Weights of a small transformer language model: width 128, no biases in attention or MLP.
Each number is 500 + 50 x the weight over its row's rms, rounded and kept within 0 to 999. Layers, rows and columns count from 0. Numbers have three digits each. The size before them is the row's rms in percent of the matrix's.

# layer 15 attention query, 128x128, rms 0.202, rows 51-127, columns 0-127
086:496527509575413522420420489590521426544521534424585485516425548510631562460447555505506467521513558422536581596462446560414557494517520588450471510447461503527564492491544433494538515552437463449500576443582513541550618460527473533461516457405399451524495552550520473516511486526544496485557457503502502550534451523474490520504452450467535499564540409558562540572528599545526534527465
099:490491414478472453422539447439549499443525402447549425504463472448506523436492544483514567486425511492431517479515552398450534499471479485520497513508536534461589514447511430486487537441502507650527529517469453399526481286536618494465474487498515560549494528479609486482546540513583504512480504503483542563538497508449470497504509467539461465518446531468546614475552591563515438493424
107:475626413536483561498475554461556374494482452534428504540508543492574523458506504569499583546504487481501535451490590445472492501472567439541516446542468531545598547474504588494520495442538515550522404549470534532540515472432415550525487525561395468437415446573592453421496602461580483497582471484530566493523577540559501459447540512467552496472601532413454506554498522482485480497440
103:456543500461623458543481446432576473499530537581429525524517478560488544416471478450599568541416394472443555482484492548446541507490588522526529423438531575561400488518538487475479474490521547594594552525486477593484463527616583535460481506499525523485437509533481520476466471477566481517465554464459436553418461424457567574472504465513556539462584511516590449515552464445463543562472
098:471515506492556485488495505557512519469438471553582551421450573418512537510469574475416459506404481512494521450529524454551478351513582402454542455553460473396459497463449518576414533464553591586519474447523506549452512516544490575558552413456544441461497503520555455556553477495572477463542498464546383508566444466469462467481468613574385488459490501467502503484564537457504522461517
088:515638497399540582538506544556432577440523574485555541536548512448466566512521473532505459432576444453587394503469501527502470492476501462500489530536514525518489516434586365564501519538453539501598497468509449580590490529433538489436464415498461478517489504452568454441425511500553454605450554547537422488520440591554527488488537479388501471521518515489563458546539563450535533460524
091:493523431487494466495477511450503527475569475490423469575538493484471463553560452434482508435495529537494544454465498547527426470475400502482416491490462472505482494460536458537497535454489471446557454572427470586543476520502550450395452499477586468461364600373416535473558413477479407574532525493525532575546471580482457665528549510512443494421480417529552485517481567484541495458455
108:593536464597401490397532489535515430529405508545588493457501489475486566547578467503512493440553482549544453505579529478434467512461409508512511452501531472420465457547463540547463437469453589483373464567442490431588491494521435492470482512396510475486537534537508533523590456428492376520591469453507451470406492514541514519451529561589481497542496479565506448513499523539431527436581
134:512445618571454589567585522545404483530602566431527443494451492432542520564441494485575567479558532486524413477530482495559525512461506527550510425498535552384523451485529542427529477416446473480510509518486587552530500499495437575587418428500538464520500541512490539418454577510550488450511462504480603380464497502443497613501480517512495436496468491531607442465493512478463553464523
151:481508505514447613587426491587560488492496456483534561475537491494483487504450559499494535516485463560518525563513548432457572434614538520498435542520454496574536457469433530615538520501541497560512468482460517503448486528480424562461560458512557505506412456487512478461578537619648487470457508611561481606566579508505414457496430512517584543521508474458564483548417509464520456425463
139:618457433512503646477534608542473427458584533434570490501450526612538544470429489510486565469460513438593442522574444476459410490597496418549503475496519525469543542499461507487532471475560493493553442537430561452574513472405520535563517494483466439449573530596515461453474494504436483482526492542515473468439403489528431476379513530521535520525533455493450419556496461467441530481510
116:542436465560404505456466530500412445527540559451518529490499441551508462506514538394467496454465634429542514510507477532491573555555479546545485449592515503481447497530563558517519482444412488530494426577526563418533406483498531402580432450566466417438578522481512560481488468493440469507411557486499591485500465493508394547456560487428480594515512484457420466485427574440457486500480
114:469529514470490548579503560417519499403627517482504462479455486515561489487571506419473489523466486512427436531461463508407513449446454541582510537480524523516475489547535418480437513548427516482429535459467414591544507380516411557530419463529462498483475508499481464544447557517596485547498567517454455527560426415426511455459486503520505581483471469561588506517647416497584498564470
088:509385520480425578576614640550501518469493540487571539416433537508473505551477514498455530433480514475472434452530393526526515488465545520564482490546516521483507571434536517478521479561557489479537472483531543555523520551478467546512496504455519521574507577559518520527467507481484607481438464500515521479480377544413534489474503440465432493405495556430465366485645428500431539556450
087:509472613549510482501554398464517538508491480560527495560626510476502452594454485538463485542530420452446555470576472512553448421471555527537552425574534412528526543516465456500456477544418516520514560460484502410534546466523495515525569520471565511510438531457564492582489492566472508577494513498609496451420547473582443592561534559437495462425520427546505446563420624529560511494492
076:515497469519546448512436405469453537527533429525471523496587427452478441526513455514452476528495471523582485449461518458481477529527448507481521474616520521435444446521411485551490483522462587590492569433491405526519460479577528507443515535490540463476530564488610539552508459582454512448532473452535452504441562493561442537603477563535500395561429425592517536540525659470572451474552
080:425524558509494444479542419453521554493574561486531557471325491563469488500512542513505549539602450424514565532479510549530456410506584494580577464462462527520470443500534556465433463566545522410540545465483557563592551418444565477492434447508421553547487479529503531569486517437476547492460564486455465576541497594556554483459514538524521505452562433561461500513535415442447499445449
086:502406464570479556519522461467473478491445498482521443440549570462396522467479552463532596483578573419470536505624423631489503517513480495442469441510509506537518507427565482483541536494524445570524453535578561510456529557370395523507451474553454529563439499557459549498483488399543562570464584516480555501549472447514541537480586478515513451481558562454466519480550446515563520518396
086:481518528472448541507589525532462511456544557467477382462378454552525545533470517505560595500482373481523424477523490504502566466481552563602529508421515509489458542428543550458502489551500422484572496500472560555478609529410496516597475492536530506526504526587449516444445489459452525541495469535442498509496478525453570471460504510449570565505637565490444515445548394598407529480517
080:448507445520478471525604544527480492539578477512517514440410561476501480552515511526545538483488525473507441530544446493598385509501474525553418564436505364525468377490521581416577452503463521545545483480519499554510491558492500476518499504563402526516534546485475542452417565513514533496506504427513473530572409655503468429481533497518560478487574525554510543461528388595546600528530
098:506505419487511433526490566482447532519519510484422467498434583391422519485529500387553473455494432500524557601522532462435527531463545385526485402470444487435511449489480562541505439587567540522484461483497490521530393555453489455434433534510471414543514550564544439546546500490461570557495537460439472544476436488448463629470536499540489514361443486471489488417480437436498568487487
071:506498490491486535439521564516479452526453435511574526561525538437505486502406486460457545500473485552571533583461438537513491634380535532501432574608477433450525421588424452587494533522525519542438463512580516531551479453441359490487499470557441501565560579463459424467451521520465477469486502448465562484536466494515479422559438381543470433528467404495536521437543473533524473485501
085:581484502476490500456493444577549425519510467579447469582503416489429609447515487446458458555535580558520497544503504498437495513507464506539447346371437574571570480427517505503595468465457469555482569432528442448457522528486547494478536475490469398509523526426359563506504530476516513528602457496449526437469516516379444538517490467488552510404474533491536493466492507541462533512505
078:440407473461509510515578420452515491469483439574516465496478513520511516488507478550459480426580523519473457467480633586438461483551419545394511387532549518501491587447547557483554515498525383489434414417512488479482534531521391496458492517414518475479517485464473558513543457536518509447585510443597528505435485470409419543483496514463495476559535483419438475455529567504396608491487
086:477455504503460560568539536494323505490459486506559447380520529517482419460446578517596555492589518439444470498606500578423488474466533521501516521507534459555419547584527574435531541570555510481487535467534597539519490504548419543456532495525419494591545483481494478440487529550415586397465513488537547473562431538531527513490522545532474495504538458488555441530455444490532598489439
088:559526498493433512514521545548542429450442473428474390510502382532509592474514596524528506424561466484518426506491465478525501516463475447461523486529516494369517551464508419484604525529419393388513518527482477449509456492482433509494447458483491469542544505620484440525496583512489568513536547596501535463522519557458550530488438461457564521593470493415379477548606493548536458480469
076:515531455525470573597444483422502508412496563619497524431447454533510592598590557516462660501581458384530520498539484518533411520551497479511551572509468552474491543473492460575560524496481463440548426461545474475488562468497460461468474510510452467414499479458521375561557501489524557483524526475549530532526480511581509483519559503462473553491608528404478499533457470556432517464425
096:537492585573437495543540544515489533464468502437654487564401453478478534584569446460537421537484469547561697520495486555523532427576506483488489613513561468512467525552493420472547418509571517474456475490460496516558478522494517579442574517451533497512528424466457517433511511464467415489552509529460515518462508468549449504524409483560563484501481450536483499379548518438486565489531
097:479460460451462495499359569459529519564522452410477479518502493509496450367414538454526479531509503487519519402561584554486439459473463621485475489430494463539502492530490502512382461540529433572502480570436491347427514450501394522445531559573566418545509535556476500491476543508512545489489529503569470567514608481487447470478566513496549471516528517521565439536510572491457450563451
083:550491443510504526425454491518506472578502455459503500456498548531587514454422571423457419484444453435506455447510386525563476517471493494502430491473449466555548404467504546504506537431506542554508478590441449503511561508450362488559520512556512467426542478634465476488514522451468556513504480458366576557493589476492511368455485504539466486549544531553600547527451457481487416559463
112:481508543591498518495495472491535504482476463560465556524483437537453459450503571506534546375518539517498405462508525519493511427519475493517490490593506466482542557546513492633498538518537482574416523438469519578469520464500532497613496491484652545545493487619501521470533475503568485368524489550502432477466577519517569403442450590422468458499498506429524550611533505428443449538573
092:507465538457528491573457546446444451496346533503440571419498424482561506442554552393607507472434460510441535533438508451545495485443584524482440445526529481478505525429514492547472476529415495484503539453436490522509465542541424520488470431450544407501490614506487542382623429553473587479473490541591507545499558456448483494450449496513473497520515552432487485596400497511502452505498
109:526479550502508555598478462469444546518538494493525455444500419504462458469442546534534518516517502555512460464584499550439620446537550498442577476510474528477523538483519490511511558603380487496529381501448485383438477517541486498466476549458452533608540510506415402592400600506577451520482548466553413453533492483487467532469498548535394437549538429500558467466572463554537507445463
107:381538524558615492583432462542447494525511463508469476524504493548538568543464509458543512507565465412485533501499474448506421539433576428504457491579463572382438576483508444491538570603414489519544526435492502487468572523440468472573504501426426415462478557511482437597502590433524459447549489611462477529473488503481601450447476528534502520510571436551507539561499486486476500482416
130:588425503447519500464451551492469516467447502459544511503505495524425498418498513523437514492510493530542582403448529466444477480587500554532432455482491546558603484437409548538564459493497502524405583508462503397544492491566475561597595474531589484463513518477470510478512486526482515557452555463496507543515577499542440601575522485466541450446518548524638577495536588468552361438484
110:492494496512523433469564509394422520587534531526506508498551505489485499421485565528488412468450435473460451488525551553456564526467450534417577615494520532530508572457505490431449528507484503471456428455455420417413532507417451454513412542489499493613488498586611582549505491467554544477464460428469504460592487469478542615553550549451476523509523423514526450535556479457408499407518
117:482486525541538511507488507388515437533547478452487390449486582512566452440504499485546494478484444497513480518580533530417483482432516473382468510516487563466572501422570491492393497539451516457487488521482521584430523525527365493572525526533493433508495567605494506534479541543553447469448441507486476423555453439492493366503533558560484585509572559356447511509457451511422550548467
112:611513488538439475539489462524501510549541476501395462514469516567418598442462523421573426445522416569453397466480520548525481523511506449502511425477483426471456459462598541567531582514419511500528450506461513475472414520445538512476448524435530500491535601529444518518478489534464494569511499610481308450520524450618523485512515573539420475487532436495457496492501517437555499502512
093:447513527495459598448592626536537513543543430522549551480600557497493586595550488570527543540500477490447482572519463446515451584503469468557488593469431511466449543530513515486419466544519467407501474484473474556479447424545425551411521450504484490486449431461484436531488582537491505469468496555634519410499429465435569501395556483542561490488508533455501472412523509525479429444545
193:552470498511482467459519532434421509530526497473507618448523489541543478553435548496524469512495531444513488513545519558464508519450433491476549531437544468445396512497528455547465410546444431478586465491515507497493497479395497506444364483533500374477517489601404492530329552594494493436472442485562478557477399421448449493480524502508585467496540460462439400483494467531459497539434
097:432443487546469462477501476533578525504417607539490397531531552482494539520507461493493641535533524484545554447541464461553491575488480485450524547430483435513459539493564463496566503497470493555497526536508520461608405434569571504470411508582384498520474516495547444551511478498528607529422473606514651529533513478464446528446475487608527498462503522544436489472440541573501503410510
125:448546497513444455471492574490455451497411552565535512467483492430562534484495509544547468555413466515570535466573437542477532545488515468487521553440551562536424529528538435469507425545395520517554502550557443512440404562479487461446392486572482434549497542553513497529441449493544434479519480361462523592508350549412440454569499496549550527457544501462486522458597514546558498479442
112:445478423502472447382510408510459491437495480457449529457409506448573403497496606540520571517461567525445581604508474415475506491458503571464490417430420549578466519596541452571459489430498505509538492442499495458560450449483522481543586510557472382421474513523576497494434472525502469548510520494542599510551553524482520566490511437503491507388534565504517473456516477556473480419446
101:568395408496529448433468548482463471509476474520562547574358472513578566524414588464532492559525516404566507504557512453584444451523533465453558469495444576463470450514562542453528509425417512501551507415439512500505507457517524539498469462473615483458471522455467570489439586530455476454520458448475570444450469558537485457463450612513497397510533514543444456528518485620474495521498
104:496453494520445532535444429483481496473468525567506481467489483565543427516469438401537496525448516557531523475482489599445558501507497535503554541440532506536497470565575545473542506525403454496533523512436549506506571397590357499395491515532570523578485497567504470460502395474543582553479511470391388498497558431568507507490541539556564577570438544505560509471463541495462607417540
080:438591664478467554495525456511592524485448558548479423569526548495485473551486445449502535484431458488563520436584469470502466588489501504535524491476413580389523524469478476555460414595517469459542538453538551545501554448494455450466461521479507516505470495530511483459513505551468515405446543566459516509547464520444450383490491432576519559381511521479414488425524386562449540527491
086:507490531442472443523429629534543484589584601504473428477599568537522494399565451470482537488377564477490531560524500497451475493488422529498532410485474541491624526525470409471515468485475519486548425550527496484519480511491598450525501490492512456454568531524448451491488524527436465559491515513538532483573533460415492538561569438426472449374440527520405472513463545396570516517506
074:518402474533450479443409508410471549570533535553545470442576404496563482498519448491514574438489555509464516580439469499491503573483481478455536550491571434430425553667510450447491396489464511524450569516452514483629424546559466493465555494429463494489503530509481521563492524430538464507570503554565433474473552572566544583465496458415552561528527431538520475506467520516517504504577
085:418512478559498477492515509531500548533505463545418448474490537434514491431471570567498534467452560477511491478510513533490476617575478560420548449559469516569443501463513502541513577578548567622490467530534542455611422481446540484493433480487518510525562430527601520555427458512482586550477544434477403464494420475463508535525541552533516423344525400522400536444500497551525528455502
066:485470543503571460481528478522583514474437531517557371443540538508560499466468468546507469452463543567568545523458480445463470454483424527441530445566447519514414457403525493503580498564539403533533546534550486557521485501536532534491487554531550523499577482669524502550444499437443467466455510503519474468479472462424538369519438466443545438390514580539447629496540504578512457473523
072:474556518530554395413477454535514552496560471560447545472441532543498495513522431566518374478437487556528466473458555424579429457586598525503482482534532588570478439548492534558484560551475516514441467444433520486497486521553516435458493529511578461432474562495540488583513471504556562444463438367446513587443501492524521444566479640466467542505458491511554536542470525452411563471527
093:467534471528477525522575448364470366499514492498538597564515496460498545555455511456513472441484513492471521452518488527567483500427498541451503530561578416564554476522534507500479461523464485588435529446485533552461434568532372604518571463539534524482466538529576546456591445515446448435502396460451474516472506460545514530418546455405526455608505426431533510534428452519442533518443
070:490516483516553560542509497491478437478485409514536498503618490533490469607480528512438452458440487490491549346485432405543502518456414476472500589508406409505442473600464429444559561447461460596476545456484433472496511434613469586512505520494518507414545537411493551560494530570540501485538464541439488492504475522510448515443502418526494494594477504579471518540423456574539442467471
094:597492457529485574509483537506391320522506577469509439518583433513455561506458544485504505512511448453511543515442512475502530532408489502563475513516490487486459542507535491388589443530519485462615557555526510372550455552522544587521491498495414552505503480556517457465478577511497547570481534489505495450535555573523488586462544388468620564531544546524509538539478484587544495515448
083:566450476397493523504438519512417576496412545426667516446483448467502486476508601487510444559508477513560543529559521552489510484496519501547455576410493438589511624492508533427520469537442497491590416495471454552520427528477483526489480465469490453473487586500453496567549598540563469521576515571477485482547470424479458433433467529534507591467500454460585438551583458510506562472498
097:516471459570442455435459400549496515533523442502567446497479422525406508455490459537488507486440531563564470510507515538479358499518552516586375476428547590532514432433501503512405548565532500481504519484473512413473526502515539488426543567472624506486485557392499475554523492424531528578431568447474496499529503420486466475526462553428457567444490600536489475476557441526440472499593
095:475515528523527606595536521457489540413569516472488578467532429552507554575489441539519497460575515461508523556464523561552535362517502528421492421471560524449439494511540457559496527403502490386433403479487479497533459567468484478522462555492447448444455452494449637532532513443458399590460622466492448472487545415488548537481460466452488492537477541569495463484433559466475539481514
067:495537526471426555528555523480536543479540437675491500483544426520514564462552420502493415508454542449504439452434561482505560428493423451533642387379566466572542537458553442566474527484438438513461544459485556530469530520499493446552508456497526452451527574530472553595527472499437507466484511498566441441512481489483547600544539486542546603486556498510493537511536510563478557542537
094:578538436418490411438466599505493542496452450452474479443452512465430488552511601499448595451477498492486568537530463466453527438544511528477541436501548573436498435432544558488547435525444475543424505414541529521556520501486578480442497620498539461453464558453516465431521478525593526527491529503479558515475538532463433640544476505559493483462438515424420510443455412593536583516547
087:569495500587457580489475539461509558439473518518540444456563459509525457477452545570592535470583363523498438476625454560472499486502420545517504479512548436435568475489475487491531512604485399515504513508512550393532450401468500395418504477503494393417528480552465441514483527540519457495506621475571426479445494423528523454483456527543520522514516543473550439553494485460497463496604
096:548470528444562480520486531467543548480524494406531489467461469503497532391519553473513403563520467516528469443505406510618485508473295505480499577473546457493424569550577583552480517557462583530488511531494543579580471582506461515507475460528508467545447467425466424459487536507539502575528429553482463536581543482488511548578458447582529576534516541489459581477477419511454441470529
069:471459517446459479469379410569513485514473533380486456450490551505470434444486482503502524507467483478507463563508422404538426614401570531573392535518481497528553435462406465488542542488459542462532533553543512556459491463460555501588484490420429508584460575521507441550574517479512583566554559538437518525553508592463565435482494465388457581440484510450544475493490469504541511496473
107:501500521424448498516448505505450491506386439503516478439541463488525508473491550517464427502521500502496359582557575587560514488478518491387496473465538575517517532462550598453560460493406388480486484525471465467477530522472398511512619473489539536436531561451442456529502460489549483365502505466502523539482525524559592414492511572503392432556594442406550468521544485471494542468512
087:582498438423474448458532524527566500420576509513498566582457499479456502526354490507557420532572564523598464515518589505416455543507491440454431508454473511492477486494502492532557417539475454418489566499589550532611478531493532397481451485549493465482480515548434518495419586516577414404481539434541428485439466517518539492520446500396533517437461438484452492551575497470501520458556
112:495517474535514541484503506500440429393467553596489457466487486543520410550532550455568546465468496472470550521514527521462536545398542588455525480453490523520514508476445456472476529612460483437575460526422500479460509540453446376446363496490546446498550548599491421539515525594570477637461515514533448523549434473483475553517512440588466576490496503465567394568548456527541490456495
092:511478510500527546519490462505545522507512614527431513446461476444501538406507505556361463487497446517480538396433479565574564579497443532538543473631458481509545502465420477468554578565469478540419588547480489513433589409492471514529579448524479558496566510557542467563472502454561473480489501625496512503447495524476618498540564449489515570515512430484459622499501531482530420488469
102:493462530499519540504494424510420463507425569500415468458516368541529498510483575460467445454469459489585472628542499563475523452462493444491583543507541498472533500529593514554468473534452441401538513537502480472556518531491396517606453470503593495475440522540468535523498617628574487435479481479522462578417498523537498545466477468559549455586410570511600453507468487555501491499557
107:424426437543497420551530468516405528527519573472493446562534496464439588533525485428464582423505566487508441458518482534498540598498467520528489462394383573553478513460463469514529581375526465545442534457584518506428520450422450543525457482472420473499484492506382539516476493415464545501515446509469583410547483493524467574512490495469487469580459463497504544466538404391513443527471
108:381485418461521532439520430584436493449411496584537609511516443535518511539501522536502492529501506524524532521388480524528474548487452550415462539525502495560407470502459519489441444479484615479407554525572466488520513527560445476547565528586476433494480536470595494463532476504513495466572518524566509457497507538535528595580501385413504481568462511509601558397513567556545509416474
110:555576534459492493518505542451533425539564396531494461403425404502490555528345571500471510431517519493532507489499597590448563464594476534468539517561516564470467519524547549459563550492491548434526482517438477450598448477545559515441410443411542467518517505549498487459361515548544491502409520505415450511533563552461515557441534565478440486467541456564544538535443537502490498523491
096:505496413438476530500525434460509486464499510458490522555529382591521474534504441406494540537457558537518541528471574468532500508475460566471575531534549460614527458441524465476455436393531509569577432567516482626523524447559435474558575488643486499519480473495529492494532443454512505517500559451446560519550489553544422490462479514446485498497408589469499499427477392576421593512459
126:488455508519551558595431508463455538470485472539482486536504541456559480427403547540470517459501376540623629436508513524538516430546547614512483561584587551444491432519461525546437507514455471436361494510505523445542472485474402547440546483533519556556429521481527554451581461505519509503541451502520506450452527415562479441499447525484585515497470457464599572486542525557523467476508
145:496481558401493503476437525516519552513488584584399413478478547497544565493527492526539545517500501526537497522529540573457458550416476513540508501500481436466536434547567531439493514511462430495543467553537454509479538554576544409395418499604497483508517524497485476557439490451476436526478503403480493486487384578443506453474497559499594521376518513451430529593516355610505567526517
134:461561420445450485524470572537514459519462511565542504480497580518537558434479496455529499557538466443519438477454583453499485509439497459538534550448593531508546483501474460542482375485439548484599532437516568513431496465522405486421537527583549479460382474518472416505435460547497588539433482526525466494480428424453457543584535553526550532464545542489646496501413486560460390474501
122:470548529405452451437473487496497473475433530490501468540467552394445421425587497465443483432438523531449511483447457560459577489400482546449456475555451562500464528460519467510458516518586496494531530475509456525484475516635473372452445472524526494534529537546469526423578437527508531445506493450539582469548410562543505603492532430442420543353447472543533470461492522446486493581467
115:573503481503539620539521553522479507397483415419572507541491503507498455468414545558452504523514466502503522479523511487620531497587539473452462539493561536587546508415476532535562582411543546525437523536511432490552400543534539510550603475419510479442598580479484573512523555398505558467547528583460615531488589468445443477481435517485537463549519522539536441549527494475546453473500
102:472537532470434531476455473484461540508438520499532475581456490461395419493688535508537521468536487509511517447467457554484474486426500512502453561455435415567471475471509516412484478475571540513474583544549446528551471574419445553546447515394459537508535453490651440478527500500486525466492573414531436480486514556534590408571502480466542426543528451464482413498548448516555550547526